{"num_hidden_layers": 14, "head_dim": 96, "positions": "rope", "init_std_down": 0.0, "optimizer": "adam_variant", "lr_head": 0.00566, "warmup_steps": 225}
Each number is 128 + 24 x the weight over its row's rms, rounded and kept within 0 to 255. Layers, rows and columns count from 0. Numbers have three digits each. The size before them is the row's rms in percent of the matrix's.

# layer 3 MLP up, 512x192, rms 0.09, rows 85-156, columns 128-191
095:148151125129102153160130122108124121116132103128063138128134144131134121109126123096127151107104082102116125113143090148089195157150172138114106156099110116124122115149164127136136140141130174
098:118151158109140114129120111131149153148118131167167125157154134082089120148106167166113156113119162124122146096129119161154118127136098152146149180129178131120144120158162138128123106136133124
094:091142136140139156115124115146125108132081134083085125154103115148113118053158127117163127111122152095172121134127150136087119143113133142127095141130130081126124114091153135107169122107145121
104:136124135121133078141136124140080155146126104113102081139107150086153084124079175136104156122102143104130134114104132107162131084172131088092179162143123152135153117133119153122107147131124106
112:091113111171139101124140128114155126121126075130096119118127092152122129153109097142181078146150118164137131146102140159105120121141111134133139168137114114134099123139147119127125111125138088
096:078137113093098119167167112096128160102099122123090075130106150115119102180144123128112090094122123120104140098136118154128162129110134141144116119139135128120110135140080124100131128160109112
090:120168119097178160106123127128150092120148110149127117148145162096088093154118109118106163142098090135164119167113181144138131158157105144130139149162120120117131119189146098167132154194133111
082:152108135146128109090085125103107117115087164155142120179142129103102119119076126151085106084124181135162114128116161114152120154154175130079105094137153119159204130122111139118107112110147104
090:159067110119173149135089156120121146086132136171078127152088134114119112095102125105129136130116130102161136144132115113118137143108140125127152125122170129128109136158117133099093122116145167
106:124151146132159090132097134105095094139116145103143103118139150120104090131129111117152121118144088171137135124164162133104122088180147144142168102119101113139148146107100164099143113118180112
110:098120111108139098124155121138135118109144149129097143201115099173108092143132141092113113130123128150103171158112169149150146130124118110130159092118172122181094106105133073101134177134094159
088:071120139116145145098148143130116082080123164134118124141136131108156163137187130139133195147101152136145106128152128148094107129105154170149164134132157126110145123140141150117144152166112127
106:151196149099149108135167142090105169160139145089084100124139095139115176088100109160134139110141108139141087146126165121149140108089118136109116122147088152132134104163148109156155170140150111
106:111136097134123148184123100155109122112124112114115123150124104158124111129136149151126140129127116144140121137094176124146171124105080119069105104129122087137183181161120099085146105097090129
080:121118095142119143125156116092147125140204118132121124109109123130122131154109117135161122126152134109163103128150120101102078129129152091107188149147116128183136148074117103089154137161136132
080:121154128137133164151121115106197149169125128214118113117100086157136139107139136079156159097113135137129158104154116174104138135115124142133152122123132094140163114145124091131103125152151116
103:126091152113141147163102123114112149106125159146096151113110156106167136167120088058118116144096151151152148123153092154107127155119141126150117136149110157140099124114096126153119083124175120
097:130082107109099130175183149161106160183156123113121126120079120129104113147100155113157092153088178130150152172129105129097077104112143113127117101138191192115090099127126162136158128148140122
089:166106021131127150145135134133116100177186142144132142115127134121133184146163134126140143124110164132125141100123131091123101148142155173153105106098104108132125139089165128153118171114115166
102:104135081094130076118185109114152149115128129151130123118141122153133090140140160139115115156159105144106157150100138146103116129119071125133144085101208130145153088122096084100101145155093158
109:150130069131152160154104167121127161142112101107156109119100122181142102131135099128119195105120131118145154142143105083167119146120165112146131180120118088136146080129118107098131110122108137
092:093102112137141148134145153088127148175157105175146082146086180106146142124087117132141133142103086132116116121136096097135140126115086144113138129124124159117190095129118109152123147111164078
096:128084125132148123124147108124113109148105165083140140138138111131107122086118127092131129122186116093111096164171132110113084112142132134155167099126133160126099123116156150129104146102108118
109:111106155158131141133141106155106156143129108118109115116129140152115096196120134077158142114166147145104148134154090126098170122111117074101172118153153156129078121104109158171136136146104147
087:142157135178146118171133114150147080116109151130141091158106103102130175120137086107070150158110120126106155103117145135158091137138125172152143131124104118150123124103145111165116136178109096
111:097175157150154099120140139076123146138116128120102105106158134122132120153137160119177105137107106095160155130095117175141163130130128109098170137100128160086143149158123115129138117179150132
105:115120152119094138091123132136157114127155151143117167134083140133135127101153159131127084122142130099085109156127112172121104138143129088116136160083122187126125143133111128118128101141147143
102:186087092121108101095146126114178054158137136122148112106105104074121152093139128137130168122128115086102109152150129146130096154167112122118145110156125135148120133120099158139138131105151128
087:142116117140165116130150083173157110137120141181127147091131167067104142119123089129100155136103130126129140145148086094136109154154132140163137156119090077126106166139127097162136127099117105
105:145111099169113132163091130150143118112119103130142146152127107172162133102130180089142119112145162117120133155111144154070156111120109121158132143144133147149098110127119166170119121162163108
099:157102161173108113136168119126146149131082049131158156103177089124168105132085126126162105093121139126170112152093134121152125139105121140093161121149154159122123119114159125100148080138117152
103:144137175118120120117186124128148128117120151128117140104100126105158098110161127196144085166128103115129146140073164116121120101107105150140115182142169184132102101123130137106113122141102151
103:150108138126083098121141129156128185097152154092090131096118154153139137126151125115150132161136114128132108108130156135110082109116120152119127113120155136129116138130147107118159161122111113
088:042122106130136137125161121119148119183099139114164112117119111157115129101124138158108129143155132104158086140132144135187145137103160160160108178111099151138169155143140141095124136143128161
101:163146142103106149172126113111075095149127138154163092110113112094118113149079106153145136154095132151127131155179140108126138118184134125122096093137173125141127086099160143175156149127117133
122:099124156132116123114105128109166103140105122138096135148091163143142159129102117152147137136143102172100143172103158078175123134122100113091114171159141148128132132129137126094115115064152170
100:151094124107123132107128131146091135097104094133124129122086122129120105134111054125160121131118168138119128119106076086138131120156169132147110135114104080107112152085191148109121117146121154
096:140148119136151125154123098098117188111117114112104106109096137141121130166086123115122125129119128162151103146097140122136141114126176138163121120114075152119082125121151103152093118111141150
104:121103082138143087139059115117127094067115149147140171141124071098129143124155136093099107166134117123135106097100111143126131107134111165142134139124148139116102105114121100151114128139153106
091:107132139151097114109115148170138157140120079124155107113144144170127154104118143168164131131131170163116126136129099161143118153086088132119138110170118158120106089184101093110164110110129119
089:112077150090125134135147137111153108077145130137132132134143124146124104132080081130127128151170141138108120115083108145122100118143139171136145094123111086120106101184166144158149122086083105
107:090129124130129076118134099122114108138097102146108158122174125144111157070169170127107102140131103116097110129170087103097113128154073143125102151152123132111089115097135109145124151149163083
095:090145108169138114121106152167149159151115128156120133145139092159128068116113113085116096149103134116161140082066130137126152161113122121120167140107108151120143143120144116089119124154184165
100:055152139107105089101131127110135156144097131148107069151120138155142173125111150153092146108137144160122120094141117138128131118120142119144144138120137140117128120134118128133124116126088157
104:128108107112142168095143132175165093087122131168157094145127115174146085147135111160110119117138140159046124133128123136126136118106123107146118114188153088154132138172147153082110123093138132
076:113119123130101097113127134081111158082106119104122190152139143099139090119162155152163133080101109133106166138152109128120092143108158157145149121102129096105109139141102102176091135166127111
110:160168106136164122140125149138151121161165142086115108156125145095133161145122151126099156147120144164139105099126104145065137148109108146143149173126147136115113123107145146167126175164140096
108:153155118177149126091142105099079145134121127076141159147122086130098109128181125116106085117109121162160128126120119124159171113126082124144103114127136089116121116104131181164141124113126130
108:133135140124142098164110134186120127100124105177140154105156074182120115125138155160154110093099139128123146142143124149136108150157130131105136125168154106146171150129154151119149099151118132
104:173152158138159129122121164109122126116104092180165157112159131134125194124150078074091124157133115114119113102172135128111122122111123183130135131118129135131136150141142139133106136143125063
097:129167113138135086149155121101117163159114092110102122109140167153141117127109152129123137166128122081107106076128123100118135109150133126124141150159108139123159117140163111160202135118124129
095:120101143119116114091145145167116105117146130110104082104122129114154150150124084127130137092169126189123116132178140129103123089124142100135135088134128120120146124118069125086132154122111116
096:144131159114100084123107156100111143137104138157108102136143150123139139107125130138153173136087123153167147172149144122096123148138126138165138133124140107123131079125100127154192089116153171
092:133137126142112125172144125134133169063126084132091078133115120098136088142151126107143148113133123120112135124151187150089176112110136109126147097124122106097104093136166097116145104137139111
104:129125139156099108126152099131123125135110137125144158101177174126129103091148109114135181114153146118146101108114087152100129114135108122101141145138192125171139141117076120112092101127139130
103:160128115148088169191113117120115094151183101190142097144106145117136135148137104106126125152136118104153144138129094114186124106139126106129102171080110119138129098165098111125101120130141162
099:105147168141129122141141121154087094132115105130164131123134139071108147160164130082097112129137142110140107165139080091104156130099095150114163105178118100113136122182161126172146097120089098
087:131141095117123093139157150126127137125116148131125118141124129173124129142109138116136108112105155079154112124084120120129084114165146132109115140130130145125147135109127165174120131173114110
098:113078151115147117138138103094129176145147134122105132150100134096160131142116116133150171141170111134119140114145091109139096128102123145104121093140159133134116126139108158139098134103154122
102:122160136122117128139119137169118130099102113104100086083129105114110151115110159093120102125120124178135116119172142101137188161113127125078158091126117111110097104152189133083160138143108124
083:126151097143134129182093113133120120079153110167104145104109120129109136131136083110125159109110102135138125102097154087122123155171120149153148106118088078125088125096113121114141135174119148
110:087119109132084093130141130119146107136112141093118117149135161164083117122106144147149089120135138149092136123107144127145130128091121119133101130112132110126130161164131108100132142096143115
090:108129106143135093140112162102118091168146130141126144157098150147126101081103117153148121108095175127141137118125131108123149089170124138110117095141049091139087132117112134135112121125145148
093:120153120126100146127131099100118177153133129140208147125153144078111150126143120154142164206137127098136176126156133155102106152130115147133132148142117146122128117155143138155135129149143131
108:154136154144111128113149153121120177137154150127167119104136099140157132162106124158115105104132143116102131100105121165154153131112128173139118124149150111102125166104145111141131156140137095
109:120132116117079115134194117105132114149119137113114146113138093178123132150132161104137101148098157135109156129149129145123115129107116121125120127141170113136139116131101101117145151081136123
110:133162126141100121123103146156113128175124132116105165111053118142120109110098128067135114132118118157138086155154125098120107132178148140150087122120099097150125146128144106095090122129142139
102:119173093102187159149107135131069104158135099136120101139120151107132129126098101140143112095110120125122163059173133118155113124120135168131114091127102078130171156154118117130169109135112142
084:095136127128143109124108135210117142106129127094109149143151160133092105092088143097138111144097126145163125158128106122121079127127151087116128144107140149101098133147137154132175110111134154
095:116143111157122102117096141143111087120108100176150130139116112114115088122160140093153098122145150119146152143154101126119124125129151129117114130133139118111150157104150114140140139157151089
105:128144135119067125124117147093103106112112119105138155178113130134157126096150160111130116130096118160066135108116098117147151095104137144133124099111137125112119150163101153108120137096154143
106:161115133169132138170124128134123146072116091170140116102141130101124105133133132126094126135102105114187153114117117136113136138142119102089117117070124143089166085103136097127076093141129109
# layer 3 MLP down (transposed), 512x192, rms 0.091, rows 85-155, columns 128-191
097:095121122139122132133133146160105137090144142131152102156083184127158128162155151159108129127103132093105167123139127084129104118131106145138135125165135128089110157099116124115101131146094168
102:176131091139108124108169119134173116122122095115121140137144156119120156143170116161147133135157136117114128125149126094154119154169113163140100142123102150117128136117150117130140134145153103
097:100144140083105141114141123113099133147119126141096139144122121141152118165091164179163164123120119095162144148130068127114164089135159167122107112152099122125087065139130122093157099115118133
102:118095165127172141176139102140141152128117080153157099179117074086166119143107163120105127150090094139150137103120163150130111103110140079173127118152113147148134127117109152161115174149131132
112:124140113160148147116085102151108098150101121098061107173174107117126131125127128128121112098099138109167093099119141154125060179106107116179134153131167140172131143134133156124107128114121155
098:148075083185152142122099150148110119112081109083111158112121132097145104119126134100142147094159112105107123103108094159108134157135109066132116107178103121125142138174138101136147122109167123
098:141148134097151130135133161111142105142097090175122119131136135095124101144158107102137133116136118121148114140157145104166118156111124099107112127171138096059137090157123170140150098134083121
085:106125125104086128139133111132135111139159112078106145125058139133103114108115131123118163099178123096145110139144155144126124120113142154142098130098153121141145122111119125143118121131124126
094:119110107092092161108134116122137143121126135119143142128113135116145114102135175140146116139116137094108133140143186174128190145099128167111112120158133143136102133127146090148115149129145110
106:170120099106109124175092166095115109147116158125153124117126106121112094131097125155124118126084154106112104058112157130089112129159114120163169143159085151132113105089117106185115170128118105
109:117100098090119095135156115146117142140135105118126107097136131124111083154177137126170124145113142127121139145125141122119119104127141060108150115134167182093142118129100090105124130133097155
088:104109121120094122119135068118145114113147123150146125176130125117141165126125149110146134181115121118170100148141145154149095110131133111114172138180129095094135148135110134099172127160112122
105:088136126155146090179120134139168127132115166119127127157121119144138120145127080106095098131089137115086119136153086047104130147108102111128116147129129118176141115072113102119137116146166116
104:138114122144155123119165121113129137151122127124104082111127138078113138138119134095098117141099078111089120168163128101084138168085143103121141132109090114128110130126171135114120131191094115
082:167139139087095143130145123163161175137124050106126123081127114133111144135113144110110103148171147143125130137094119113153105130121107108140179156133108141120125141124093122133150124093132127
080:146121086132166123129156156129125121140168114116139127165165165170123123110121147161122129169186122132147127105127112155101125075149143149108122110142091100121150153070096095072094082107115167
104:108080126146120141143107136091127122137096147090113115115146155112146100150102088103134127103135134165118129167134107117131138137140125146122153136131123125140127145126120090139083158162131105
095:129170126124121139151105098091126106115107147114140116203123110139123112112144129142119118142121106145147160123148136122145151105114123154117107143140107121136101120166148139101154201137145122
084:159127132076125150094162165156135169113109115116118104118166122111094112080145118141134144114107147113088111152150154108123105123158092136131151135124091111090116140121126137122120119142123118
096:094156099110141116101158114145106163127126095141137147085132135116121128137162149143131094155123133127124172143137154121102136103126113080132152109113157159098147124120088103123122142147103129
108:134105104078102103088164128121122133127128122142141173141146130161144097158145135164165101134192082132138178146116116176140118114127165110080091100129105119159138164158121141126135119156141134
094:116113167120146106118165145118172155157168127092173106123140126095111168133064102122152146124114131127134157116139073139112118123136092101157145162128105087103150132096094102124124124138105114
098:124133157125117158127184152122124120126137172154112128095135105074084083132123149112151115126186114102133145092116115114133102144135128109122158110097146115158133130118121141140153099117147136
109:138122111127108100126148167090148157128160164143141107111140167167160156145150126108113104149107125114150122128113116157111126135116161099147157152088120147139136107097119136124136181155121116
087:133131144150139162133122134081138125141149200141107155155154156143137109098126095121137138120134133116078121083121121119098099126126131159157112120130141098178130158118134106162063140121153154
107:122141132108175140118132164128115147120124106124124152107147115141100138121143142174140105119137091120139142173077121141133135109113133115148154122121160140067159135104155143099125142149103143
109:170137156134074096126127157123116117127163140154124094137105146167143093137121128149169094100145110130129166116141161104126133105136135143104158107144091122135088127147116128186141105116124143
101:139124128161139129135120091111166089126075131144098100113104145124099108132115140127124134085089135138103071109111155133141136148120110151109096134113111154168106101139127120135130103090118085
084:097133137140124109168159088146119136147141126074140124113112152131127101076099113162092084106123099136114102126084135109111166097183168158109170106138115135117120119121124123128128108152125166
103:122116127134122122117158153099114124133149155134120117097143121073143082144116106138099111155166106149088154127134110077154113126144097129166169127107100110093107141141120171148103114126121091
101:134127113145153158137147098121130082124139161134116138132144127126104097100101130128081131157137102132134099120129128126121137131108129128126145135115115125185148178089130114143082105171111095
097:157145098157102123158098115139152113126126110145153131149092124151112128121105125044108123128101155137119133146172139143137102166089138163174170109144125120150122114106133161117152105100119141
102:168126088122104137124128189121154122114167117134084146077187152116120144161176077144138157147113142107144146148108143142125137114106128115134142117142158114127134100145165123102122080138158119
090:144123164118098132150114138178104169161129125125141138105086157115166120119119085179148138138120157160170152114128177114118163129163149103140121086117133156127114120122111102131131143111115143
102:159095127130135132107126104128153151115137142151104159139092099108081101130105108140136120144193119122100080171124135088146155158168156127135127116103081109112151102132100107125125139126159194
105:149127154144075105127098150159162126138086170131104153103090165158136152136124113128148128100174122150109115127107108069166100159155101125094109138174096127099154127112112117108130137101153160
100:166141144100112147079152102114140131143145168114111120100134139119124095109117120097115126109138118134126127125150098106102145134138177153109143136102130180167156125107141143090109171139139108
101:123140143073106171136120160123128127168169157169138117122182127124160133158139100146145123095132111119115121125119102134112115130116099155168139131140146157093139136159147100109133148135114133
100:096119158157118119149074144126140167169124087139109100132138104118131092101143141101127111131062150196100109121137140118131097116112178148129164128131122123111137145145141174105155153138132127
091:144172092112116105121139149135101098163161142130134122119102124123047141109101159115068131147170122144113134172133161105116125116119105131143113090093099121139098117113144139143113139160148129
094:138165156141120132132145147121171112151120175107126192101150135138140113076141109142127096107102132137115119125123164108132111142134101120140059129090109098117124113128109147139099151136090099
105:097154126137124126116148101103126138141114106128142127148088098118081188064121130132069129155126135116139163141146134109117125098118093148140123131130153124136111146119130121130101178122129108
092:104114125157123102132104134105097124098131098117144129110130136116099150121128130119103147112102120112156156149113115127091099107080149119092107147115098113150083128156098138181151100156127080
098:137124111151151084118134129141080086080125077112151180110143157121124162134143137150138150131122139147165137117152098143165142114106114150079106109150139153136125126126152124156105156160115104
103:159138122113165110105161117142123133148114103159131113114133143117164119160109170130118105113124140100171149112111104162136123142115114110176100132139098137157172091090128131154126154070140128
080:131115119125130108094104143108128129130115199110137148137155120147139097089138147136105102123113133079165181112135182127109123145118117123163088125107144110060121119152123118097144105163108125
101:161154127165163108151176123113074117129139106076106101151120143116116108139118147131128128135097117134140122125112110128139110124130142136101137129156116123098160120165089159124122123108167113
111:149150188164100110149111150098135129102156173124082142143133097116120107146163111114146073127156117144126152111108112129158175153140138114159133148125148154130140131119135146140126086105122138
111:097174146092156146160124108125139120133142169126102120122119147107149132165122108103114178090115148121155113133118130156120133073111111113184141117145130101122140113117119100115125152141138112
100:143155116149145114131125141142125133113139133092158109143064100129118145120099101150158144127089138127150127079129121120089082106169151106154135114180164080163138135101095117118140158121143119
102:125159132120145122149132129120184138165167100146145145127143157125136110109127160144142143124127152117155146080105154145156136131104154124124108164133117134148126085158164135136167126154142140
094:130149095110053132147127118142142130143162063152073143087146120112131125158128132160128093133137109102126133122129142136123127120147137117135115141095106129114131156111127155156205129131126079
092:125142166154120113148117096155176143102137141132151121080062112134096138132075138106149148140105131153129128130111167178140122149115080124113091127141104138134113121144134116117120161157168135
096:162118138143107074130156110090158122120125096134091093111125098116102125149141104118117160121151077111098106160117115085147123111123122097120095107128118121069101099127115170135152098085146135
108:132122095096123182149105160086136140138148108162130134134139132133184090170127155145132119130173115133120162101130131093133155124152128126105089136139132124076094084088118109122117152069139124
104:146104142138131107158121106123126090158104127126145106172127128152162138143117091122158108108079148124119066111112127187126084137152119127152155093126144131101107121130124117111138166105140137
107:133106106117150158170109164131146117140154205105147130129117136150167113155119133093137081164143145107130138161121102119137115131139104159122135146136126121105136103153113122148120173112088138
080:174114089043082132118120111128179134154124150169144100120100099117116137157118091142132088175082151143142134144128128174172133106098124104119124107109098143135134099143131152116156179142129125
096:126150128095088121088117106146132145104175077093145152122078138112141134155128103119130101121103117179162090114146152140131130146122142139121147150133138120132163132151160104125106126135142159
105:105089172111156109108106140137138129128112130173142099107122150165134136114123166149151116137111156150136136165144140166124137154132113133138136131151120133200132116142159092136127124129118123
087:105117153194119139146133106159088144097093093100114123066102131178113085130115087088150130159124133135139157127160108105127099186150096117101153149149139093146078130137142107120111158121127122
108:105146108115144152110118167162126139114094086140131133113159149124194071117115106189147123096115156155130140089146125152119137171099145125123147117071115117092129143141115108155080125119098170
091:144112157079100166093122096141142154117131077123075140113130182121109135112150103153120119157130125125132066111112121096118132135131130120089136133142148109180144123157135146132127137130113156
094:116121141163145147089106111123141122147124163152114140158140110149131160086120133099083114111115140130131090123096126128119170152147125146183104139139161129091116118098103139143084103105129145
107:120115123098102102105151158134142146159116156131116136097155085158085139108137124115134130079183169101122150114134111163157101136102191111113127128140148105105149115155110162132138109136075110
098:126145090098107134137132190124099119173104088143111115128153139124140114141160149086155087126141131126105166117157119169092101103128077128147117112145129122097122117109120138132141083104140076
107:112164125178112129121171133142131134134127102100145123091103106144141130135129138117152147108093141153138145064082124126112109115085106125180151113156106090129146127088115143117152125124099138
101:120101160157131150131153114170126143088150100120141139150143112128126167133137107142144128159119111114141127167093128170102176131159145126161119134075126144174093139107125099121152177131122093
084:108118144125139148155119130105104167161081155109136105195138125125158140125138088145155157152114156164122118139168121137120154149151113133127104099124130103158150102117136143091093091120184112
097:146129094106126065102121142116119123108128121144136129170149155130121138154134123143121114118161123199165157155163172130096142155117158147094133116174153145123154118121180180136141150129155116
102:184105105149137120124153107160169116090108124132110142124108128142143100148126111140136150170171141114167126143103170131160147146140104134115101153173160140110121122108142140084112098099097118
# layer 3 MLP gate, 512x192, rms 0.0921, rows 86-156, columns 128-191
105:157119134119137119071136095159119134145170155123118131124132207112133124135108108126130161188120117128154169134076110131114119118133109162102134138123126147164155076126111106174103122135110117
097:132132099165075099122119127149140132168163145090119134142131141139145121146096089125135125085177138153131145119150106128121150127140111121123088150102108146142122103118128088135102172130147171
096:106154102144098126079113142118166096115103145141157153131132116124129158154151136143156142096140148152093114138119163122138129110176124105098100133167049107155114131141118129106166133131166130
107:114123131127114090135118154067132140105118122115146135119140107124127138079123109123147115153139067107117126096131158162119141120156152103117129055111130174107146113111125106093123146162142136
100:133120101143098169094106133127109083151143154113147133140142088118125170132188075135140136092105098127123146121112117137099075093123158151146099119134124103139133135152116123133116137164137151
091:116171126081160167124122139099166140098174121109136125158155177099094103158117109116106152137157079128148143139127172140113125153141135149131124161151142128140134112200141100148113155185115112
085:133134142127103103102104120118142058115145154103121110127081131099121160134134158123130156122124167131161133181136120142149137109102132141144098160101126138129120135095124124087150113124150111
092:109105116149160128101161138106100127104124125126154107142150146120153150116149109140095130150121143103154105138166140127085130147123103077116120127109115116122137136117124123112140111233177104
104:134141116154109149076092109123117092118123124158174119181121120148155137112129105124157112162131159130174152106119108163115150136111094108138111151116128092143157112071128102108101122143130142
109:114109092117153103148152119120125121111125132126088150176117116183105101137139133082105102148110148153112168149123139125143136120125115107128130094094167129162085129103133076098121183129096140
085:099126115138120128112167113119131127124119160128120138155144113102128163119112148115143129180128116156149142137142133141114138121144165127163186187131159165102143131109189119125151139164113120
104:142111146162119135143119106120209143106116125148161126122087130111128161142097119102149114187136176108152132107126081116100152144143107142096160135125157147163105105122129130118099108139141074
106:162085125142098125137101161130107161115113128108138181138157119151130118108152124137142100133092132175115148113102122117116132122127134120159145144138105093106135148110125130160093136064094157
083:166124114142088135132141122135159166151149115106129111099151075133110163155096127162169140173153146130121100132142103142124056159105142110135168151139177146135127159139141110114158100138158126
078:081118152128078114119132108134218132106140118128134094146132138137119147130099134128131076080132132155088150095141084134175121168123116135096118107161128115154109135147073120090098130131177145
106:120117168107099125127161117119153189120104153105108127133128142103105091140125150102109150129095103137125137132156138142078125146131118138117102100134153119087093063113159137124169162139128126
099:114161146122130132139103153131155127084095140129153142133138123130125146094109093120113182141171082106079110162143155143160136123126123108129158138170142116080154097139137120148119121098138119
089:082112070144160125104134125160129123195140127134168112133140125134106186145142130119134169152119167111127105139110110090132118122121143192190125107150130111130105150143140152137134148116112127
110:089143090112118111112163096117160164116143182136098141171143140142115089118139155127097100138159136133115145104140128148093149143123101117135123127069170127179107153117088090111092204147129107
105:105090152151128112124170107101154131146125127132147158168129159130124136157140127085130160112144108069146095108094098116124078138137124133158133138095088116120113090139131120120109116137135101
095:116139112126162117114141124148167103106115159107136100130118161108104142128085161166116154147125144117104150107143115176143174087116130139124136112183109108141114146147124102093151179099163081
096:142162105153118178107146120119129153149149128108110125137135127161117148149091164134111092108140120153145146134157124078150108115097155132175112157110176139119135104147166135160118156133133119
107:115091102166122121151112139132150109101114121149153125132148073131151121185129103152144129175130169096136145129076147160180138143080130132126134120102132148168156117109090111115113118116111114
087:183113106114141141106109121114106148112169142141149169139154126147100112134102168111123139109130170127127134125161073128079127124133117103150136111150132111155097139118118137132157174124154146
110:093151157140149123149137118065076137133145188118109124169131151108135108094127138106114117137154110098131162094123068180098164108145169132118141156120106101146123149114130120134136181148168107
112:107141109083141133133143136138134154138141126087138093160117128111134088136116111093172134115146165145145174154176126123127132114120148162114115112128164117134116112137159166144134142135155157
104:113115166141114147136129102074113115105130127106107119132112144154135142121119139106105116152139115115108133133103123144129165110108157118122117158094132157139117101087160130072143131156159150
086:119155124092162118116140169145133131146108134106101111139165131148147153108119127139167107134107131119143113137066131104124120116094113147127115123102160113146147145124119121145124146102168130
102:123141112095118100199133147108104124109118123124100134147089125089088125098174100096104142136097142181101091150158144095100106111170154126121142111117144046127110158125120152153114100102134173
099:085147114075101112138126118114147137111146161096114083115121185144138151128147118149141141128157116105083117147126124131121116112141113115199111120080110151083105087166108112110121114133159103
105:113165131159147162156086146174132114163126109166128155116140137148087163160127124099132183096108114135130145154143093114115158120119136083120160150121115112106105129137129162123120100117106134
094:128133171133087084122159135112146134126111121141151132133117110101163103157108127131111089153124116146100141166137147157100143125166141094109144104144149144128147134155103119127148161152199123
091:157110090124123119212116113130172131112124144122133126098105153124142120114092130138155137101131149109108127138153150112129170124143134100128145125116140118139136140101149139128124146112139117
097:121095139108129096120165118098185133124094161125107105105140149107124195164096175086083078150131110158120124114094120126133137107141131111126102126148137153149170107135098103135140109102148140
124:137150156118144154120100139104135129145118199141122150176105145114124145150119101134115123154157122149092176113093132090146107138132129150125092142171143116187141135102181131115119172082152183
104:129146167144149118148107131150118147147116150152172108148129131076110153141129133130132106145102125140186127126113151151138097128115093136104150084140172150140134134124144102088111100134149124
099:188151156116145114120125147142116079110135135146124092145141155109138119161124170155138102126122122138101082147119135173160100117154153150172099137147153132127135158133138120138141121148137098
102:109090105137084099127147134174132110120119145146082157125155161133120145148121130116161107169166126106146151132119105141116159123117111154117106167117199159128144124124154064151134119137179090
090:138147103135119156119146112107111170068139089146119119098140156125098093145132115120107141113141102144100131125178138133104161135106187114132134089145092104099146115155109122122089130126118163
098:115121099125092150142171096171131095154138120154092134115128067124165092136125123134129126153071138121131084138107149169152168118153159165143155132142141135147126165131123078137119150131104119
119:172115128130143186160108148150114143124154170121158117168073128117143105173109094110117173107132148154151152119105149133162138144121201126135147113125135105201170150129158144145122136099082153
091:139133104113120104173123147119152121083124128161104096125115101141123132164160144118146105191153155077147150101156110148134178100141112142073142134094144106145146132103157109107129123107133126
098:128150130098152127079077112109122173128123113132124098113139167153113192156118121133086116125127092144073125123130091124155126161132100112126134100126090152129086119173144115099113154144114150
106:153146079080185136149111164127099178116141115163172127159160134136118171121111134111137150118103109107140163136123134145140129108112122127116093148179179120116161095110183102121137119138118090
075:105170134155118109122165172131170111130112115128124138120079079100078123132143110133120102141129141121118114120120090152090134149109124139123117172141134089158112141149173099128154130103114106
106:150164150136128085146121132140147147116129141084134089156107141117136111139131147145090156167124151146169118113145122140102126152181085116124162134107109099116099166100114132106135124134150110
115:120151101112156147089094119176144153129142143149146127134094136142112171149158132103110137097124130134107099131200084130116115151133148083121103094113097148120096183111061137153112166158122138
107:138088105148163138122163131133089132151132120100099125159119142152088106157119146161135115117131078132143129156076156069107120129130132142076111114148149098135128134131204141132116152108132165
102:082092149149107139131169151146120168141116136135071141147114138118113134124112135100120097132155150139137119138114138124150165093077122121121113162086066123128106091142176150116116136115116135
101:121139127083115120116119110172154131095119130143061120166102103149112123119122106109095116110151108124091165154179112152117125130153129106150106070119072114120137160128081116115118114093114138
092:104131113130132128131109131036124111154159107113161145113116095116119114114115128150123128110118065127112125111176119152156147101140128146168135111124183126158146122104137135135122182123099126
089:121160087140137146174100119156091157122099116150137142127136103109122119117134095096145143088115124133124142107159138124108092104092118153117118123093094079092117129074140117143122138111060150
095:141144094165109109143185099163150162091139114129164089145134104100107120127130163107108131091137125137104108100126144160103150099150109116174139090126113120127129109128165086104139100109109126
107:124116111117136116152112122125115101098153103151170188127159088142149131099158158123104078141153108148105140130093137068115117107129138093081111099113106085151159127130117135140116147133116131
098:134201093126094141116116140144160143098178130122107101152125131156140143115090117134123107117142129149093115124134130147113106112126113128115129104141118123174099121114095119127092112137144126
100:085125145157111116075145135092102099154132145100146139140114165113139104121088145141115142085127168133105095152149112161147142123176142098102153130136174134156154102072087145080081132084156124
076:080181093135157125115117116130108161119128138139130119166137145141136119145154116133133100126146089169104124116159144120146132104115080118093132095126128143127137162153136086150166174135147128
095:113110124097114110102135144119160171124099129112145156159132124120165111146164131131118130162190082107121177089135120104160129091115102151119162162121137144153154116175124117082139123182169111
104:116182079138078134123111138171110099128148169094130159150129110145120126136181140102093119111118112091124152099132127141115114170134131076101143135155147138107096120105110118140150110088123144
093:175139123134114134160110129114090123130123139118114109166091119135160127130126128116146123174108119128156157172133139164113150128148128097134113160160151129122142119094128168158122134161146121
105:079131154111125089123145117114135137156163184095136113125161140120139153085109154135125144131121135107145135141140150138189112137120125137129090140162086134133135087142140148162133154148150148
088:141151085138109146081126129162156096107132124130168154166099139165147175096133147157145149139156156122099132143079106099098127160096111047133100156154134152100139128149149142125100107128094107
095:145151160132138146138117091102119104090134157110126165142108102117170139126147104125135090168163105124128125123092098150160143124147106144088123117101147130124145100123156118085124091134122102
100:131185098106129172170073134130087152095152147146071155119134114146149136138104124127121141131136118123165146136142129111106157134093112141094128139144150105127127157127111109087133147159104144
112:119114114132096131126185121143131137134113145124094164134151086163123125131137154108133114149093173123119137118138117155118133135109134116123122140159153118159130111131122114125160188085125136
104:132177182151087161091163159144144084118121126120161144149140155144132121124124096106161129136147112119135130153119170127113110131170103143161092140149122157120106163084120122128098145142076143
097:148108120089138124202106101113133123158104118128108139129108114153151127135135103107132162082164139104160145095118091058132108133126115138111139165139142122144111111121153139232137145143139135
088:136149118100118115138133064109096115129151151107116123120156133165084152098113143182154129137157130114113174145129142120118151124134121149110105136174149116122121094099147122176128150093096131
094:155125099147094127129118145142122120178160138096131082155110121134147107147068153090125117142143119110134110120096103166140121136121139120148165148144187159136147142124069110154142119124127147
097:186163098113119133154081147157098124092121136114118170131133076157140093139136122118104095127104150137131135088098099143072140097109154071126156099101132074096136167098174151127125129103084102
109:121123141143115084145143121111127099144123154102117097095150120163165057083143177127117143097154137096151145136128161155144091134111173142105127143110186130130146108082140128097084138104093101